Weights of a small GPT-style language model, trained from scratch on English Wikipedia.
Size: 15 layers, width 320.
Architecture: LayerNorm before each block, learned and rotary positions, biases, tied embeddings.
Training: a variant of Muon for these matrices, 4941 steps.
Each number is 50 + 15 x the weight over its row's rms, rounded and kept within 0 to 99. Layers, rows and columns count from 0. The size before them is the row's rms in percent of the matrix's.

# layer 11 attention query, 320x320, rms 0.0553, rows 85-172, columns 240-319
095:46 51 89 61 25 64 48 26 50 63 32 48 54 52 99 47 58 46 42 80 67 35 49 36 49 40 19 30 40 72 39 64 44 50 32 54 06 44 43 39 64 47 50 55 50 45 54 48 62 27 57 38 34 46 32 45 38 32 36 79 37 75 49 73 75 56 36 49 55 57 28 43 50 73 79 57 46 47 51 49
095:76 42 42 57 50 56 48 85 44 32 57 52 45 66 72 49 54 71 42 57 34 24 67 82 24 51 61 62 68 48 68 31 42 42 38 50 37 89 29 58 46 61 66 53 16 26 45 72 46 28 68 59 80 32 48 14 32 57 61 53 50 29 51 59 50 28 60 52 71 35 58 41 52 37 56 26 40 51 53 30
101:47 48 46 39 49 30 66 50 22 55 50 30 25 46 56 32 50 46 43 54 99 45 36 25 47 48 33 51 44 57 78 28 21 69 33 65 63 83 29 48 75 51 48 66 10 45 40 62 74 62 51 59 49 39 34 30 33 42 75 31 56 35 66 29 76 47 51 66 50 65 40 54 76 40 53 33 58 25 72 42
106:70 36 45 56 25 41 49 38 35 23 36 46 38 64 42 51 45 57 39 56 67 48 52 52 51 52 52 40 69 53 65 53 28 50 52 32 31 24 36 58 71 26 60 54 43 40 59 57 47 26 41 16 60 43 29 24 69 69 38 52 32 66 60 44 54 43 75 17 54 31 71 46 42 32 36 51 48 74 67 53
115:54 35 66 52 67 72 62 32 71 56 64 52 56 76 57 52 24 30 53 27 72 46 61 58 52 50 75 57 00 52 45 40 43 56 33 27 51 39 32 46 30 51 53 50 61 61 45 49 73 58 48 50 37 58 44 52 63 55 34 55 56 50 55 61 48 52 43 60 69 53 50 55 70 36 39 32 54 51 51 43
122:43 52 58 41 48 33 48 50 46 41 27 30 65 74 13 58 69 69 58 41 43 24 35 30 50 45 41 46 53 56 85 38 33 44 63 50 30 31 35 62 42 46 40 67 62 30 61 54 60 44 73 51 63 57 34 34 39 70 79 66 35 31 68 46 28 36 67 37 35 45 64 27 42 19 45 35 47 54 57 29
117:65 52 26 48 61 35 31 62 40 43 64 74 64 39 48 44 42 75 36 26 71 47 45 52 49 51 65 65 45 42 35 47 53 55 43 59 54 58 41 65 23 60 43 33 65 54 56 50 32 70 61 65 44 61 67 49 23 43 56 56 41 26 36 68 30 68 33 54 51 47 62 30 79 23 39 62 34 66 39 38
103:31 70 58 36 14 31 55 20 56 32 74 40 37 52 75 60 08 47 68 34 42 57 52 55 38 55 84 44 86 53 44 45 30 58 45 54 38 44 32 47 39 57 49 51 23 65 39 22 57 55 38 52 61 51 43 43 48 45 46 69 50 48 40 34 38 58 40 36 65 44 45 66 57 49 63 43 51 78 40 40
132:62 59 63 74 42 39 78 48 49 54 60 61 63 61 46 33 59 45 49 60 41 43 65 37 36 63 79 61 83 61 62 36 55 79 57 46 74 32 68 68 65 21 44 61 46 57 48 46 59 48 68 37 72 48 44 42 54 71 66 69 64 47 68 53 55 44 69 44 64 63 65 39 45 27 64 40 48 93 63 36
124:48 40 39 25 26 59 77 58 73 37 58 34 65 57 35 31 42 63 37 47 72 47 52 59 58 43 64 62 60 48 36 41 63 71 40 45 56 51 66 54 47 12 28 50 28 62 28 32 36 65 37 45 73 46 55 57 49 60 46 80 63 38 54 34 42 66 71 67 46 34 40 42 46 34 44 26 39 65 67 49
104:37 21 78 53 41 72 44 42 41 54 57 22 36 58 84 67 41 38 59 47 34 74 58 57 83 24 66 43 62 59 74 61 35 31 36 49 57 42 54 53 66 54 44 31 45 62 68 44 48 31 41 46 41 56 30 46 45 32 32 88 74 71 41 62 47 59 19 86 35 46 51 46 41 55 39 52 61 21 25 49
052:87 74 44 39 73 36 57 28 44 57 55 71 36 48 46 32 53 45 38 56 59 54 45 53 45 38 59 37 52 51 58 52 70 34 20 70 77 67 20 58 70 57 40 35 55 41 56 83 42 41 46 56 32 46 65 25 60 69 41 56 57 40 55 59 24 68 61 30 82 41 62 62 83 70 41 37 43 81 69 46
055:51 51 69 35 48 67 71 43 35 59 69 56 67 76 36 43 55 48 46 69 51 64 45 99 43 49 38 22 27 91 68 59 38 34 70 53 70 06 57 50 30 56 35 30 53 58 37 54 66 49 44 62 70 40 54 62 51 61 47 43 38 64 20 56 51 46 62 48 26 38 74 39 56 65 79 73 40 71 50 54
055:31 41 54 56 43 44 19 35 66 62 67 70 27 08 56 77 65 14 74 49 31 37 35 16 57 51 39 48 47 62 47 24 26 18 60 60 71 51 40 55 54 67 57 69 60 31 63 55 50 48 48 36 48 75 32 45 41 19 73 76 49 61 56 44 46 46 25 29 70 53 31 54 88 62 37 84 44 62 54 74
055:60 49 48 50 50 51 54 69 15 74 48 46 70 32 44 47 42 60 59 39 63 30 57 76 42 66 32 32 51 49 39 69 40 70 65 39 41 46 37 66 57 54 47 30 54 40 44 50 65 63 47 61 54 35 50 35 72 69 37 52 34 32 43 46 59 68 83 64 25 44 68 36 50 50 85 21 62 44 74 32
058:50 50 54 49 21 77 72 61 12 56 47 38 59 48 46 29 73 67 43 35 40 65 72 67 14 27 43 35 70 33 35 69 41 67 37 67 47 50 34 47 62 67 21 28 70 44 46 42 56 83 70 58 80 29 54 46 74 65 35 51 20 34 42 39 53 67 75 67 56 30 56 48 50 54 65 35 07 39 63 45
063:59 57 56 21 51 27 75 66 36 39 33 58 57 55 62 46 53 59 66 56 53 52 57 86 59 53 72 37 51 44 89 23 49 46 57 28 65 64 48 42 34 62 20 39 52 74 41 52 44 47 44 32 75 30 40 58 76 49 37 42 78 58 46 58 34 45 71 43 46 14 58 41 53 70 62 49 47 51 63 56
056:25 72 65 58 36 43 37 51 81 47 55 45 44 54 40 69 54 52 59 54 58 58 28 65 63 62 54 66 50 22 28 76 44 44 51 41 43 50 45 45 53 53 40 37 36 39 53 12 75 40 64 44 42 46 38 58 42 58 38 62 38 59 41 61 49 53 56 47 45 40 49 45 68 68 52 52 48 26 34 41
059:62 56 64 54 32 52 25 35 72 56 41 41 40 39 53 58 59 28 48 44 66 33 57 36 71 47 61 58 53 39 59 39 34 56 47 50 43 57 66 58 55 30 61 74 74 41 59 40 53 36 45 49 47 71 42 69 43 24 55 65 43 43 39 59 43 47 28 49 70 70 28 64 40 38 00 58 53 37 25 68
088:31 48 61 61 41 47 24 45 67 54 37 50 26 41 38 34 21 50 45 57 71 21 76 48 53 42 56 44 18 22 37 14 35 45 51 48 50 30 30 41 48 41 73 80 55 56 52 55 57 57 35 59 39 57 51 68 39 55 48 68 55 67 43 55 17 21 27 42 37 67 37 53 50 24 34 54 31 47 79 61
070:58 50 57 45 58 50 51 66 25 34 60 35 67 63 63 31 68 68 71 43 29 55 54 79 55 51 40 37 84 33 53 73 61 63 70 54 58 38 31 61 43 74 29 51 49 44 30 45 35 35 70 42 56 25 41 31 55 72 41 40 37 57 23 62 58 75 72 66 47 18 51 32 66 56 86 40 53 43 66 42
101:50 65 48 41 41 41 55 64 35 54 50 46 58 40 36 63 58 41 44 57 84 36 56 28 71 63 62 42 24 56 64 46 49 63 37 33 48 30 47 40 43 29 56 65 30 71 58 76 63 49 33 31 46 49 61 59 62 55 53 30 57 67 67 40 45 49 57 29 27 62 37 52 58 09 52 74 65 72 35 34
080:54 58 63 21 44 49 61 46 36 79 39 63 72 59 42 20 50 36 44 77 35 61 43 44 14 26 58 40 40 45 40 64 39 51 56 71 55 45 46 54 24 51 44 25 75 56 24 56 53 54 38 49 40 30 39 50 15 50 71 54 64 31 51 76 42 44 58 70 58 63 33 40 88 40 80 31 71 56 54 60
065:44 78 42 71 58 66 48 40 43 50 47 50 43 61 63 49 35 55 55 31 54 31 21 22 50 57 60 52 34 48 59 60 51 40 61 55 39 45 38 45 23 47 76 53 81 60 57 65 65 70 41 51 49 82 53 40 48 47 77 53 47 54 67 25 62 63 61 56 50 61 48 59 56 50 29 68 68 72 42 43
067:55 24 55 83 43 48 32 50 32 24 68 50 59 73 67 52 53 38 76 39 47 57 45 44 47 66 60 42 53 35 42 58 58 70 63 66 35 58 48 69 26 62 60 39 52 29 44 61 13 64 45 54 42 55 38 28 49 65 46 48 49 76 54 59 48 54 66 63 37 48 62 52 47 61 60 45 68 58 43 39
074:57 62 25 22 55 36 41 71 56 30 66 50 69 55 44 46 46 50 54 33 64 44 27 25 59 86 56 45 58 53 26 62 33 61 41 54 58 63 73 84 45 35 18 31 77 44 66 31 15 77 51 54 26 44 49 39 46 68 53 67 23 59 59 56 45 81 48 70 46 59 51 77 74 35 59 26 54 77 69 48
083:71 41 44 36 68 42 34 81 51 40 55 48 67 62 88 54 61 58 48 59 37 79 46 65 41 75 31 62 56 55 59 77 54 54 35 56 40 97 38 75 49 64 48 42 41 30 53 39 31 56 66 69 37 40 59 16 41 45 45 40 58 60 34 71 49 43 87 53 42 41 65 36 64 41 75 27 53 27 69 62
071:50 58 82 46 64 42 70 39 64 33 67 50 49 42 57 29 36 54 38 54 63 42 65 48 53 40 83 52 55 28 52 31 56 70 55 46 62 35 70 45 47 31 50 46 55 52 37 67 30 41 16 42 62 46 64 56 28 65 47 25 39 30 67 84 44 53 30 44 48 80 38 39 44 68 58 50 52 60 34 67
076:48 43 38 71 71 72 50 50 30 52 60 59 38 66 86 44 81 50 50 55 13 32 56 47 50 54 33 39 43 69 55 55 49 43 46 33 31 35 49 41 55 41 52 48 47 76 47 61 63 60 57 78 33 46 49 62 39 20 53 46 48 67 56 25 84 29 35 22 60 41 40 54 28 64 82 38 34 46 59 53
094:38 28 68 41 67 37 52 42 48 45 38 38 61 49 37 87 48 51 50 51 67 73 29 28 70 44 30 64 50 20 66 67 49 52 62 46 67 57 57 27 71 46 63 53 45 59 41 59 55 55 62 67 63 63 33 68 46 55 51 38 67 52 29 46 27 32 63 66 65 53 66 68 53 51 38 96 10 46 00 50
091:57 58 13 67 61 53 37 54 64 48 59 63 49 50 37 58 57 66 40 36 60 74 76 71 58 64 39 54 25 49 46 52 48 44 41 51 57 58 42 77 30 54 54 36 29 34 54 49 86 34 48 53 36 41 70 51 47 73 55 52 57 44 36 72 43 87 62 41 41 11 53 28 69 45 65 62 35 47 61 47
095:35 35 52 60 34 57 31 39 26 46 47 61 61 91 69 62 48 51 61 44 21 49 66 41 66 65 43 67 33 60 62 29 52 65 32 51 48 50 39 45 20 55 46 34 52 48 66 54 57 58 68 59 55 55 58 68 33 44 51 56 42 64 49 51 52 67 44 29 33 50 63 43 51 54 62 51 38 57 30 41
102:48 41 46 44 62 49 88 33 51 32 50 81 55 46 23 51 47 57 48 50 41 53 75 43 32 80 53 81 46 49 83 16 24 60 69 34 61 56 53 36 34 57 46 63 15 34 22 55 55 50 51 47 56 52 53 50 55 67 22 49 46 63 34 59 51 74 74 55 31 35 66 48 66 54 68 67 54 86 47 16
113:28 64 52 27 53 54 38 68 53 38 50 45 51 46 30 41 59 34 69 25 81 43 20 32 49 54 43 45 64 53 47 45 42 48 69 66 78 30 59 38 39 46 22 60 48 66 61 48 59 50 64 56 65 63 48 64 46 55 59 77 58 36 58 56 24 59 44 82 52 65 68 41 51 13 49 47 25 78 55 35
133:57 48 79 63 42 65 25 31 76 42 73 57 43 51 39 53 49 50 63 50 08 79 34 31 66 40 20 48 60 34 36 60 70 38 42 44 31 49 48 40 55 68 58 48 68 37 49 26 32 47 53 27 31 44 33 52 63 42 34 47 32 84 55 88 41 53 42 49 71 53 38 60 53 63 41 79 44 43 56 43
128:49 47 36 52 37 53 39 36 63 66 54 33 50 40 58 57 45 20 67 69 50 45 48 29 31 77 71 46 50 89 41 70 66 41 50 38 56 56 56 54 59 76 45 46 44 37 40 21 59 71 47 45 36 54 64 72 31 50 35 35 42 93 54 42 69 62 91 59 66 82 43 69 53 32 54 41 50 53 39 60
116:56 79 46 58 23 06 45 45 52 26 30 39 31 48 58 39 42 55 62 35 45 47 65 35 53 56 46 63 47 51 71 51 41 23 43 65 18 37 41 72 50 20 50 51 60 47 57 46 44 34 65 57 59 65 53 52 53 40 45 99 45 55 41 59 51 75 38 34 32 45 41 51 52 44 40 55 33 57 45 48
126:38 45 45 77 65 29 72 62 45 67 62 59 52 41 41 53 53 54 55 40 46 25 59 48 69 74 65 62 32 63 35 29 46 53 53 37 66 54 54 65 42 43 56 62 36 79 31 75 54 44 62 48 73 25 53 48 56 54 56 29 50 40 59 35 65 20 59 51 32 68 57 42 62 74 62 55 70 55 48 36
121:37 62 40 48 55 70 33 42 70 31 41 62 64 58 71 53 33 62 58 33 36 34 55 36 36 54 60 49 42 52 77 49 22 47 47 49 40 36 27 74 17 62 33 31 77 14 44 58 62 49 61 43 70 31 26 34 71 73 65 46 45 20 42 51 28 58 40 42 28 55 79 31 34 61 36 30 41 56 58 46
123:45 46 77 38 54 73 61 18 43 77 46 57 14 78 47 28 25 54 31 55 21 25 59 29 17 49 58 55 42 73 20 63 62 70 93 54 59 23 44 46 49 68 59 57 47 33 68 30 63 61 47 55 39 36 28 39 48 41 36 59 47 41 77 45 43 41 41 41 93 52 45 42 42 39 46 59 71 65 70 28
137:66 63 47 33 42 65 35 44 65 55 67 25 43 51 50 55 67 45 80 47 43 66 52 35 53 75 54 57 43 33 41 48 64 55 44 41 71 63 65 45 39 45 31 59 53 48 55 50 46 23 38 52 14 58 60 42 54 52 19 45 46 70 61 53 82 71 73 67 64 50 49 68 48 13 08 68 48 49 41 69
119:25 56 59 71 38 48 27 65 38 39 47 44 60 60 45 49 47 33 99 45 47 31 13 40 44 70 43 20 51 65 65 50 69 24 42 32 35 47 53 67 76 55 33 56 85 50 53 12 25 58 53 16 32 33 23 65 38 70 52 35 49 49 57 47 73 56 51 52 73 49 33 31 51 51 61 38 77 59 62 48
136:59 47 25 46 54 55 62 48 38 54 41 53 59 58 62 47 57 34 36 61 57 47 46 38 20 68 46 44 32 67 67 36 57 67 54 58 40 59 29 56 72 38 28 43 42 59 49 58 58 77 72 41 36 52 36 62 79 63 60 47 61 46 55 39 47 43 58 36 24 61 82 30 49 57 73 25 43 51 74 49
097:53 47 57 19 43 48 73 43 32 50 37 38 49 69 30 41 62 28 54 44 34 39 56 49 41 87 43 47 30 56 40 73 59 54 48 58 85 68 37 70 47 71 50 67 64 49 63 61 55 36 62 45 27 36 22 49 67 70 51 62 53 55 48 55 65 42 38 79 34 25 50 47 69 55 70 53 65 31 82 30
107:40 62 50 46 45 52 27 66 27 39 51 59 57 42 50 28 62 56 36 37 66 72 46 45 27 56 52 35 63 60 50 37 65 44 50 50 39 37 40 36 76 58 48 71 53 56 46 39 63 57 54 41 42 36 58 43 50 64 84 58 27 67 46 59 37 64 50 48 66 37 47 34 66 68 26 77 64 82 37 66
108:50 60 23 42 20 44 52 63 48 58 55 49 35 50 33 50 79 24 32 52 67 32 42 36 53 42 19 67 29 60 20 42 48 85 34 41 39 26 36 74 49 61 54 64 41 87 50 30 60 59 42 45 34 65 39 60 76 27 77 73 61 55 49 30 72 46 55 46 61 48 43 58 66 44 46 48 75 55 42 53
104:38 33 44 51 76 64 49 52 48 51 42 63 37 22 53 50 79 60 38 33 40 48 21 63 48 63 37 57 52 18 64 42 20 41 58 48 24 69 34 40 34 63 55 47 54 47 56 54 49 46 44 64 46 41 49 26 62 59 20 26 50 59 54 63 37 59 76 66 26 54 52 19 52 51 42 32 53 76 47 43
116:79 48 22 57 49 76 20 51 51 80 32 45 36 52 46 46 76 22 32 80 62 63 59 64 41 75 24 49 44 51 49 62 54 39 74 50 67 30 48 42 83 57 39 18 41 34 24 49 58 50 55 49 42 45 38 51 61 60 58 64 51 38 49 42 64 63 41 43 55 41 09 38 17 55 36 26 53 46 88 52
104:42 46 43 55 78 41 35 40 37 39 70 32 47 28 52 64 49 55 79 37 75 37 31 46 73 36 23 56 37 43 48 68 17 20 60 53 35 63 46 58 41 65 52 53 71 50 24 81 58 58 67 36 62 34 36 55 81 48 59 50 78 49 51 61 85 65 47 57 12 78 34 53 52 37 58 70 51 51 49 64
106:45 50 89 40 66 47 51 54 43 62 52 68 36 44 41 37 49 64 65 60 55 52 55 64 61 66 22 36 34 43 32 55 32 61 29 31 65 47 62 53 50 11 47 36 42 48 54 59 65 57 41 34 40 65 61 45 48 73 22 51 55 29 51 43 58 27 72 28 64 59 22 56 48 47 62 56 66 40 13 63
096:57 73 76 38 28 48 61 62 40 54 50 55 50 75 32 70 40 33 66 44 62 57 51 34 56 22 37 27 50 33 25 55 37 65 27 47 52 43 36 44 38 33 70 56 68 56 72 46 58 54 41 55 56 49 65 61 60 42 56 49 61 40 42 21 51 25 55 64 74 43 50 43 25 68 42 64 55 38 13 83
102:38 58 41 46 34 54 67 42 86 48 43 45 49 59 78 48 27 45 39 55 32 44 35 64 64 67 17 31 45 74 32 46 34 53 39 49 38 80 51 62 44 46 55 51 54 56 78 53 18 59 63 21 91 46 54 60 90 55 17 25 47 34 64 78 52 68 33 57 51 70 32 55 59 51 56 65 62 32 72 54
097:63 43 24 36 44 51 44 56 55 55 33 30 46 54 38 32 67 77 57 64 40 35 81 69 43 43 42 47 57 51 21 45 50 31 59 36 34 31 68 54 51 71 52 48 29 45 43 61 66 39 77 76 54 39 54 64 65 66 49 34 30 36 46 49 57 52 47 34 66 59 42 45 67 45 60 50 47 69 56 29
101:45 41 48 58 80 46 66 48 32 56 35 46 81 37 54 59 72 66 75 47 30 66 43 65 31 61 57 36 25 63 43 59 32 68 65 34 31 50 50 35 39 73 36 60 46 42 34 55 56 20 69 75 39 66 62 32 35 48 59 42 32 46 56 49 52 54 44 56 37 58 77 21 49 67 42 62 28 49 36 38
106:54 55 65 51 64 61 38 34 58 41 07 55 09 19 61 21 55 84 41 79 39 57 54 51 21 43 38 42 52 37 46 58 42 52 28 52 53 32 75 47 42 72 68 54 43 49 63 36 53 39 44 53 72 55 85 48 86 64 63 54 21 56 41 27 48 30 57 34 49 60 38 39 28 92 60 42 56 55 76 37
104:37 53 40 36 50 36 58 63 51 41 45 51 66 54 68 65 33 37 32 59 35 53 59 64 76 64 32 48 27 47 49 48 57 31 66 58 34 44 38 30 70 57 40 58 40 69 58 60 64 54 44 29 59 54 39 47 54 62 51 38 41 72 51 41 35 38 60 66 34 64 55 55 53 34 48 22 51 68 57 69
105:49 51 46 58 52 20 78 31 29 31 55 43 56 61 38 56 40 55 53 45 11 56 69 68 71 84 43 39 50 40 72 35 62 57 91 51 48 49 43 47 47 57 46 38 62 77 37 43 23 52 77 43 44 37 41 38 21 43 28 43 42 59 51 68 52 53 48 53 55 28 45 22 32 37 48 34 70 57 28 61
107:47 51 38 51 19 69 39 47 67 43 53 56 45 27 57 67 65 08 33 65 67 60 38 35 29 62 36 46 54 69 50 41 53 54 58 59 53 82 42 58 23 36 50 74 01 34 82 60 39 38 76 41 80 51 47 74 80 48 51 60 24 45 32 54 55 68 51 30 28 52 61 59 47 22 54 74 30 54 86 52
096:74 38 23 63 42 50 46 61 64 36 31 57 46 56 50 23 72 20 29 63 52 76 66 54 62 46 17 34 58 38 26 77 46 50 43 53 32 35 68 38 41 54 47 25 41 29 56 42 42 43 75 46 31 59 53 33 61 59 28 62 26 59 71 74 55 23 59 33 17 57 22 51 39 54 52 41 44 76 78 64
114:41 57 35 58 31 50 66 57 54 44 33 44 52 20 53 65 64 36 21 38 61 88 52 35 70 52 51 50 21 79 33 56 54 10 26 46 39 82 60 33 54 27 43 48 38 44 30 44 24 66 43 57 13 52 43 48 67 42 42 56 49 64 20 45 57 75 74 63 51 59 49 45 78 28 60 40 82 15 69 50
104:45 46 28 51 60 69 44 51 41 50 58 58 64 40 71 52 40 53 45 64 57 31 33 12 37 56 48 44 48 38 60 54 43 59 52 54 65 41 58 56 59 57 51 27 55 48 47 53 58 70 33 66 37 63 40 57 81 79 29 52 48 39 39 46 58 51 35 53 51 70 32 34 41 88 44 60 49 76 49 45
103:43 55 74 43 68 32 40 65 40 40 52 24 33 66 55 36 27 43 64 46 54 42 62 71 36 51 55 70 66 44 37 46 58 54 56 41 61 26 60 61 15 73 46 27 57 63 67 38 70 67 38 34 65 56 81 72 30 55 82 62 53 42 59 66 72 18 49 58 83 64 35 44 53 46 53 36 73 62 60 35
093:38 58 66 53 22 21 20 46 51 45 26 66 35 60 33 27 65 51 18 52 63 46 81 56 52 41 43 64 77 67 53 27 39 53 37 62 45 47 54 60 37 77 54 56 40 39 51 54 27 64 44 31 76 52 55 47 48 69 73 35 40 46 43 68 47 64 40 25 31 47 46 56 25 56 39 20 52 49 26 47
096:36 72 60 62 58 70 43 64 46 36 33 48 88 50 45 35 59 72 49 32 69 28 34 50 48 35 65 27 33 42 52 76 51 57 22 46 72 75 44 57 58 63 29 34 77 49 32 63 57 47 36 49 63 64 46 43 31 74 74 45 49 31 46 68 56 31 48 50 34 56 63 66 42 27 32 65 39 83 40 71
099:57 44 73 38 48 71 37 56 39 22 68 45 61 29 84 44 46 45 43 48 33 44 64 62 44 51 44 42 83 59 52 74 74 63 58 25 32 66 38 44 70 51 43 48 23 50 50 51 58 56 63 63 33 40 37 46 58 87 46 52 61 52 54 66 58 51 56 50 44 80 56 18 44 43 58 52 47 64 64 17
099:45 26 04 56 38 29 61 74 33 36 63 37 56 38 51 52 70 45 34 51 37 75 74 53 63 41 35 11 39 43 75 69 55 51 31 54 60 68 57 53 58 32 70 30 63 15 48 30 47 28 70 67 46 41 29 33 51 33 36 58 52 47 39 65 31 28 33 51 26 63 67 61 92 23 66 44 49 44 65 37
101:37 38 27 47 57 76 33 47 33 67 33 55 26 59 39 38 74 64 37 50 51 30 42 55 50 45 63 44 55 38 40 64 21 37 55 52 51 71 43 41 55 51 52 54 43 44 51 76 30 62 46 57 57 44 38 50 32 40 44 65 74 77 69 35 60 45 44 57 22 60 27 58 29 45 59 52 26 46 65 33
098:82 53 74 83 48 56 54 29 34 43 21 49 29 39 55 24 38 47 53 53 26 41 18 45 55 38 66 45 50 57 76 37 53 34 66 55 36 46 37 36 51 56 53 66 40 50 53 71 55 46 37 29 73 60 36 63 44 67 58 47 17 22 51 51 48 49 63 34 87 49 47 41 30 54 33 75 36 91 26 50
109:53 40 38 65 41 78 83 33 63 44 60 27 42 57 45 50 37 31 43 39 43 43 26 45 37 60 36 62 46 60 46 62 75 48 30 40 42 48 38 58 71 62 55 77 50 35 55 40 35 71 25 69 41 61 41 81 71 73 11 49 55 42 40 53 63 30 53 42 51 67 49 59 39 20 41 33 73 61 64 28
098:38 62 80 56 53 41 14 41 34 45 59 60 67 47 63 33 58 34 30 50 43 39 69 62 37 42 44 52 32 41 43 36 64 82 65 76 54 30 31 23 44 62 46 50 65 49 80 52 64 34 69 52 63 67 47 61 33 54 42 46 67 26 51 53 59 59 42 32 36 94 62 66 53 50 71 45 37 17 17 48
101:29 57 31 48 55 71 44 68 17 51 30 52 52 32 28 59 57 40 55 51 60 15 43 38 54 21 15 35 32 19 75 35 55 49 60 41 24 40 42 50 62 29 45 54 60 51 42 67 27 40 46 38 42 48 51 10 28 39 44 61 37 60 52 50 52 37 37 55 85 39 58 84 57 55 48 61 38 45 58 34
101:74 35 45 37 32 31 72 42 32 50 63 47 48 85 71 31 66 79 49 52 35 69 47 33 30 47 82 47 71 37 64 47 79 46 60 58 55 55 47 53 53 56 31 56 52 58 66 34 33 55 69 44 44 48 26 19 47 37 81 73 52 64 52 51 41 85 66 61 57 19 26 45 66 31 58 32 64 48 40 30
094:47 45 36 60 59 54 53 77 51 46 69 64 55 49 51 46 74 55 58 62 57 50 63 53 43 84 58 76 59 17 63 35 57 48 59 21 57 19 60 47 58 57 40 29 57 54 59 61 54 43 29 57 48 56 84 43 22 46 44 53 51 66 87 56 48 50 49 60 86 67 52 09 65 44 43 27 54 74 63 59
098:46 36 40 58 61 78 33 46 43 51 45 44 35 43 28 42 31 51 72 45 86 56 47 48 55 62 78 67 76 65 19 05 36 61 24 67 52 56 57 65 43 31 49 46 54 37 43 50 35 78 26 37 58 39 64 48 56 58 80 42 73 67 56 32 60 42 52 64 76 37 32 19 45 53 51 60 58 64 51 49
111:32 65 73 21 38 83 48 54 43 69 43 36 54 76 65 48 41 42 74 47 68 45 34 62 90 51 73 53 40 13 49 62 44 46 70 50 58 40 46 43 41 48 44 64 41 57 46 67 42 51 23 37 56 29 53 68 51 57 40 35 60 48 56 22 79 69 21 57 52 30 53 46 44 48 44 41 32 73 41 52
096:71 66 44 45 27 37 76 28 43 45 23 43 17 51 56 70 46 31 38 61 90 45 85 43 57 83 44 54 56 75 60 62 44 48 28 41 57 29 45 58 45 71 45 53 45 30 53 63 51 80 58 28 62 65 72 61 51 35 40 37 39 67 53 61 49 57 64 16 55 54 64 57 49 44 37 41 63 26 47 54
121:59 68 54 49 62 80 83 36 48 53 63 33 47 26 35 36 76 46 33 32 34 66 40 35 26 44 30 37 42 39 45 82 44 30 53 61 40 31 52 24 29 38 68 47 77 33 36 69 43 56 59 70 54 44 31 57 55 67 31 50 55 29 31 67 48 57 45 55 28 40 54 33 38 26 26 40 27 32 32 28
108:47 54 19 43 66 06 37 44 39 68 48 58 58 42 66 43 72 57 44 40 33 46 46 57 61 38 41 63 52 72 42 30 29 43 50 54 67 65 58 45 63 43 62 61 38 44 47 60 53 34 45 39 51 77 53 53 30 24 58 54 23 38 60 60 66 33 52 11 56 66 33 51 58 47 50 82 74 43 70 49
097:58 43 40 41 45 61 51 12 64 61 38 15 27 58 33 55 52 41 48 62 43 46 37 67 23 44 70 54 36 62 50 65 47 61 21 73 72 59 54 51 28 40 56 23 59 59 45 38 39 40 62 21 40 47 24 76 76 19 68 91 62 32 56 23 47 70 72 61 24 56 62 29 76 64 29 23 38 61 43 75
108:46 56 45 42 40 44 71 55 46 32 62 23 89 69 25 69 73 49 63 61 28 66 43 68 83 26 55 45 31 71 49 80 40 55 51 45 52 25 54 55 71 48 47 36 38 30 37 72 36 45 75 59 20 54 20 77 70 59 67 85 59 50 39 44 57 38 54 53 53 67 39 38 61 32 63 55 71 66 60 34
103:53 28 44 31 64 56 61 43 41 60 57 38 66 73 37 47 47 32 46 70 38 54 51 36 34 41 75 59 60 64 48 66 50 29 64 42 39 23 56 46 35 35 60 63 32 57 56 38 40 58 34 50 39 47 52 81 60 33 46 82 63 56 61 39 60 62 44 52 51 57 56 58 72 67 44 36 58 46 54 46
102:69 54 59 75 61 10 42 73 41 61 68 56 80 30 45 66 74 63 36 49 32 68 38 59 31 54 36 47 43 63 59 49 70 68 52 28 40 35 58 28 78 76 50 57 31 55 25 41 47 46 38 36 23 60 41 57 56 43 47 59 47 53 48 63 62 80 50 48 39 49 30 44 47 51 57 43 42 41 73 49
098:72 70 47 50 69 48 41 51 68 47 66 51 34 29 63 61 41 68 41 57 37 49 73 34 54 33 19 25 49 41 49 52 55 57 41 41 21 91 42 57 40 53 34 68 57 44 43 69 46 25 56 24 61 54 56 20 52 32 39 30 39 29 44 59 50 41 58 46 35 47 52 52 80 69 59 67 54 37 58 52
106:50 47 47 49 48 74 40 43 42 43 29 72 32 30 63 26 58 29 50 63 86 53 55 29 36 64 52 18 15 66 35 49 46 36 47 46 47 26 37 52 39 42 29 67 32 68 50 52 58 74 57 24 37 57 75 44 62 50 71 14 78 55 57 32 57 12 63 54 90 43 45 48 49 40 49 72 66 65 48 68
101:27 41 46 44 77 44 53 47 62 52 71 45 46 28 57 40 44 39 89 33 58 60 23 46 41 43 43 37 59 42 64 72 33 54 48 51 30 59 50 41 35 52 65 57 65 38 48 31 24 46 42 60 19 37 18 50 56 01 83 53 47 59 37 44 52 50 39 46 23 83 54 61 54 57 78 58 43 44 43 49
107:52 39 22 31 36 44 33 42 48 63 61 59 42 68 37 32 54 60 70 62 51 67 25 28 69 25 64 53 55 56 81 46 43 38 50 59 30 43 74 29 68 42 47 26 34 55 48 58 47 42 33 57 85 48 29 15 28 46 40 44 61 51 41 74 56 51 34 62 57 29 34 45 22 52 58 51 40 35 31 54
108:46 79 65 52 40 54 21 61 16 67 59 40 88 47 60 71 30 44 55 29 66 31 53 25 49 34 59 43 28 65 43 29 56 62 43 46 42 59 47 51 27 43 43 57 28 66 49 71 59 52 55 27 50 45 69 54 35 44 48 31 41 47 67 63 51 68 39 52 40 61 48 28 66 40 46 47 52 68 51 45
101:74 65 73 63 48 64 42 61 31 72 55 56 61 34 57 58 50 69 46 46 47 32 33 21 53 68 48 26 76 50 34 58 52 64 79 37 56 42 60 43 32 56 79 67 49 69 62 55 45 31 71 59 50 53 51 39 44 61 30 18 56 48 41 29 64 35 57 45 43 32 55 57 30 62 65 58 77 75 58 38